python train.py --num_hidden_layers=12 --norm="rmsnorm" --norm_place="pre" --beta2=0.99 --final_lr_fraction=0.05 --batch_tokens=8192
Each number is 50 + 15 x the weight over its row's rms, rounded and kept within 0 to 99. Layers, rows and columns count from 0. The size before them is the row's rms in percent of the matrix's.

# down: layer 5 MLP down (transposed), 320x128, rms 0.19, rows 278-281, columns 0-127
# gate: layer 5 MLP gate, 320x128, rms 0.194, rows 279-282, columns 0-127
# up: layer 5 MLP up, 320x128, rms 0.191, rows 279-281, columns 0-127
down278 092:76 73 25 48 36 73 51 70 72 74 67 70 39 51 51 67 58 53 65 66 43 21 55 45 67 67 49 74 36 33 79 66 40 63 44 56 47 59 62 29 65 37 71 72 47 32 60 33 37 61 49 38 55 74 39 35 47 52 45 59 49 68 39 46 55 57 61 71 61 72 89 27 57 59 56 35 66 68 67 26 62 56 61 67 58 42 58 66 30 60 39 75 53 55 63 42 31 65 70 50 54 64 46 55 84 44 47 74 43 52 57 59 62 57 45 31 56 48 41 42 63 11 57 50 57 77 55 35
gate279 106:60 49 56 59 38 64 75 23 60 58 55 06 47 45 57 78 49 43 55 58 52 45 40 66 53 41 37 44 80 40 56 76 69 44 15 48 68 27 43 50 27 66 46 71 67 23 70 55 44 44 71 56 36 38 52 46 27 20 58 68 83 21 59 53 45 57 69 49 84 37 45 49 52 31 54 51 35 30 52 66 47 57 46 70 55 50 38 28 29 36 40 30 47 67 57 30 25 63 56 43 30 66 69 37 25 63 59 50 68 61 58 55 46 62 60 57 35 58 43 53 34 42 26 61 57 57 41 43
up279 105:56 35 66 55 56 69 69 41 38 49 46 46 49 36 54 43 62 57 46 72 63 46 49 75 85 60 63 55 51 59 41 73 36 52 42 23 62 43 53 56 58 71 18 50 41 54 50 43 55 45 54 51 35 27 62 43 46 23 31 78 94 24 28 47 47 50 63 47 43 58 68 25 66 38 37 61 19 29 68 35 63 50 58 72 46 48 33 62 44 23 53 49 76 31 63 46 60 40 52 58 41 63 44 40 58 55 61 39 77 38 50 33 25 71 65 40 53 66 69 58 16 38 53 50 53 21 78 65
down279 103:62 53 44 77 39 59 40 33 70 64 31 24 58 45 56 57 40 28 43 74 54 67 23 56 64 73 57 53 31 39 62 48 47 62 64 52 66 43 51 32 56 45 41 61 15 37 24 31 53 36 15 65 42 27 48 58 45 71 43 65 65 46 23 43 61 57 40 83 29 56 50 23 37 25 50 43 51 33 50 71 49 43 27 32 45 36 43 39 61 83 17 45 30 65 46 43 61 47 50 54 36 48 50 55 63 47 38 42 42 79 38 51 28 63 70 68 63 45 20 56 34 46 60 28 49 35 37 49
gate280 099:61 39 72 46 50 32 37 31 00 52 42 54 59 41 40 48 62 60 67 47 77 33 53 29 57 71 54 52 83 93 65 28 52 41 57 30 51 51 52 73 56 67 50 45 58 33 62 56 64 53 68 63 32 28 72 43 67 58 54 52 43 53 64 56 70 50 38 59 62 32 62 59 53 21 35 49 68 75 48 53 41 71 48 57 61 65 39 40 69 37 33 49 65 71 58 53 42 43 15 30 42 52 46 59 31 45 59 21 35 51 57 70 60 64 27 46 38 39 39 52 54 71 35 44 61 47 56 65
up280 100:35 54 14 56 35 35 40 39 35 51 48 52 53 65 50 45 61 73 36 66 50 50 64 36 21 38 59 60 37 32 46 51 19 51 78 50 25 46 16 27 75 74 60 40 74 29 29 80 54 63 45 31 67 36 69 57 47 52 40 31 51 55 53 44 48 59 54 78 43 31 73 62 45 65 52 74 58 67 58 55 80 64 48 42 28 47 35 57 36 46 40 51 46 42 48 59 65 35 45 72 55 49 63 34 34 56 69 41 36 34 28 31 41 31 40 51 78 49 74 54 48 74 49 82 47 35 51 39
down280 100:16 52 46 29 48 24 56 71 43 68 59 22 53 29 43 17 30 57 44 77 43 37 32 56 64 54 41 44 77 49 64 48 83 36 70 56 46 69 44 35 53 53 64 49 46 37 66 58 62 42 38 44 42 78 64 38 46 72 60 50 66 74 60 70 40 46 49 45 50 29 40 43 61 48 39 43 68 80 40 61 38 48 52 60 33 29 32 43 56 80 25 54 56 55 28 62 82 47 71 62 44 65 31 48 32 43 76 50 44 70 52 74 58 43 57 41 44 52 49 28 40 75 29 62 44 23 68 64
gate281 096:46 74 40 36 45 35 70 52 51 58 50 47 35 42 43 49 54 35 53 40 36 66 30 63 38 36 35 22 37 51 63 42 42 46 71 27 61 57 44 52 51 54 66 68 59 38 54 42 44 49 55 91 10 29 50 26 56 40 36 67 24 56 71 44 73 50 65 58 68 57 41 32 37 46 53 39 46 64 51 74 51 47 50 72 78 27 41 42 46 54 16 49 75 69 58 35 46 34 38 33 47 48 85 47 54 46 40 55 14 45 47 41 55 50 49 28 55 71 76 75 82 35 66 36 39 57 26 62
up281 104:28 72 44 80 68 74 68 61 46 47 60 25 24 65 57 37 34 55 62 60 54 71 25 75 68 49 50 53 53 51 46 55 21 71 47 35 52 70 57 53 30 41 44 41 51 53 54 49 59 42 61 66 30 27 57 37 33 38 61 60 34 40 44 38 66 40 73 38 16 53 39 40 42 87 59 53 41 32 84 60 91 48 39 53 37 66 48 34 43 49 42 63 49 52 60 55 29 40 71 37 47 30 74 44 30 36 36 69 40 58 24 58 49 47 55 49 80 57 80 54 47 56 48 57 37 33 33 38
down281 102:45 55 19 44 62 73 53 75 64 41 55 27 43 33 31 45 54 44 25 62 38 45 36 76 62 44 23 30 66 54 55 39 40 75 26 43 43 62 49 57 21 21 62 35 40 46 70 50 57 43 33 39 52 33 48 43 60 39 47 59 32 56 13 23 45 46 56 39 62 47 25 75 52 66 30 83 74 37 45 69 36 56 72 57 46 51 55 34 56 74 42 54 42 35 58 37 87 50 40 36 49 41 56 47 43 40 38 43 65 35 70 46 82 56 42 41 48 41 31 79 60 57 28 49 71 47 50 55
gate282 088:88 60 39 55 43 52 40 53 40 53 60 25 66 61 46 38 43 70 50 60 52 62 61 35 63 35 49 43 53 46 57 47 36 53 38 41 35 52 58 66 46 47 34 44 47 30 62 31 46 18 76 73 69 54 24 15 67 73 39 63 52 44 59 49 51 34 46 69 10 48 39 50 67 56 28 57 39 33 34 61 79 25 38 70 51 48 57 78 41 34 70 76 67 45 64 46 47 32 69 68 67 52 52 37 45 55 59 46 56 43 62 23 67 49 11 49 53 46 81 51 32 69 53 28 62 66 49 70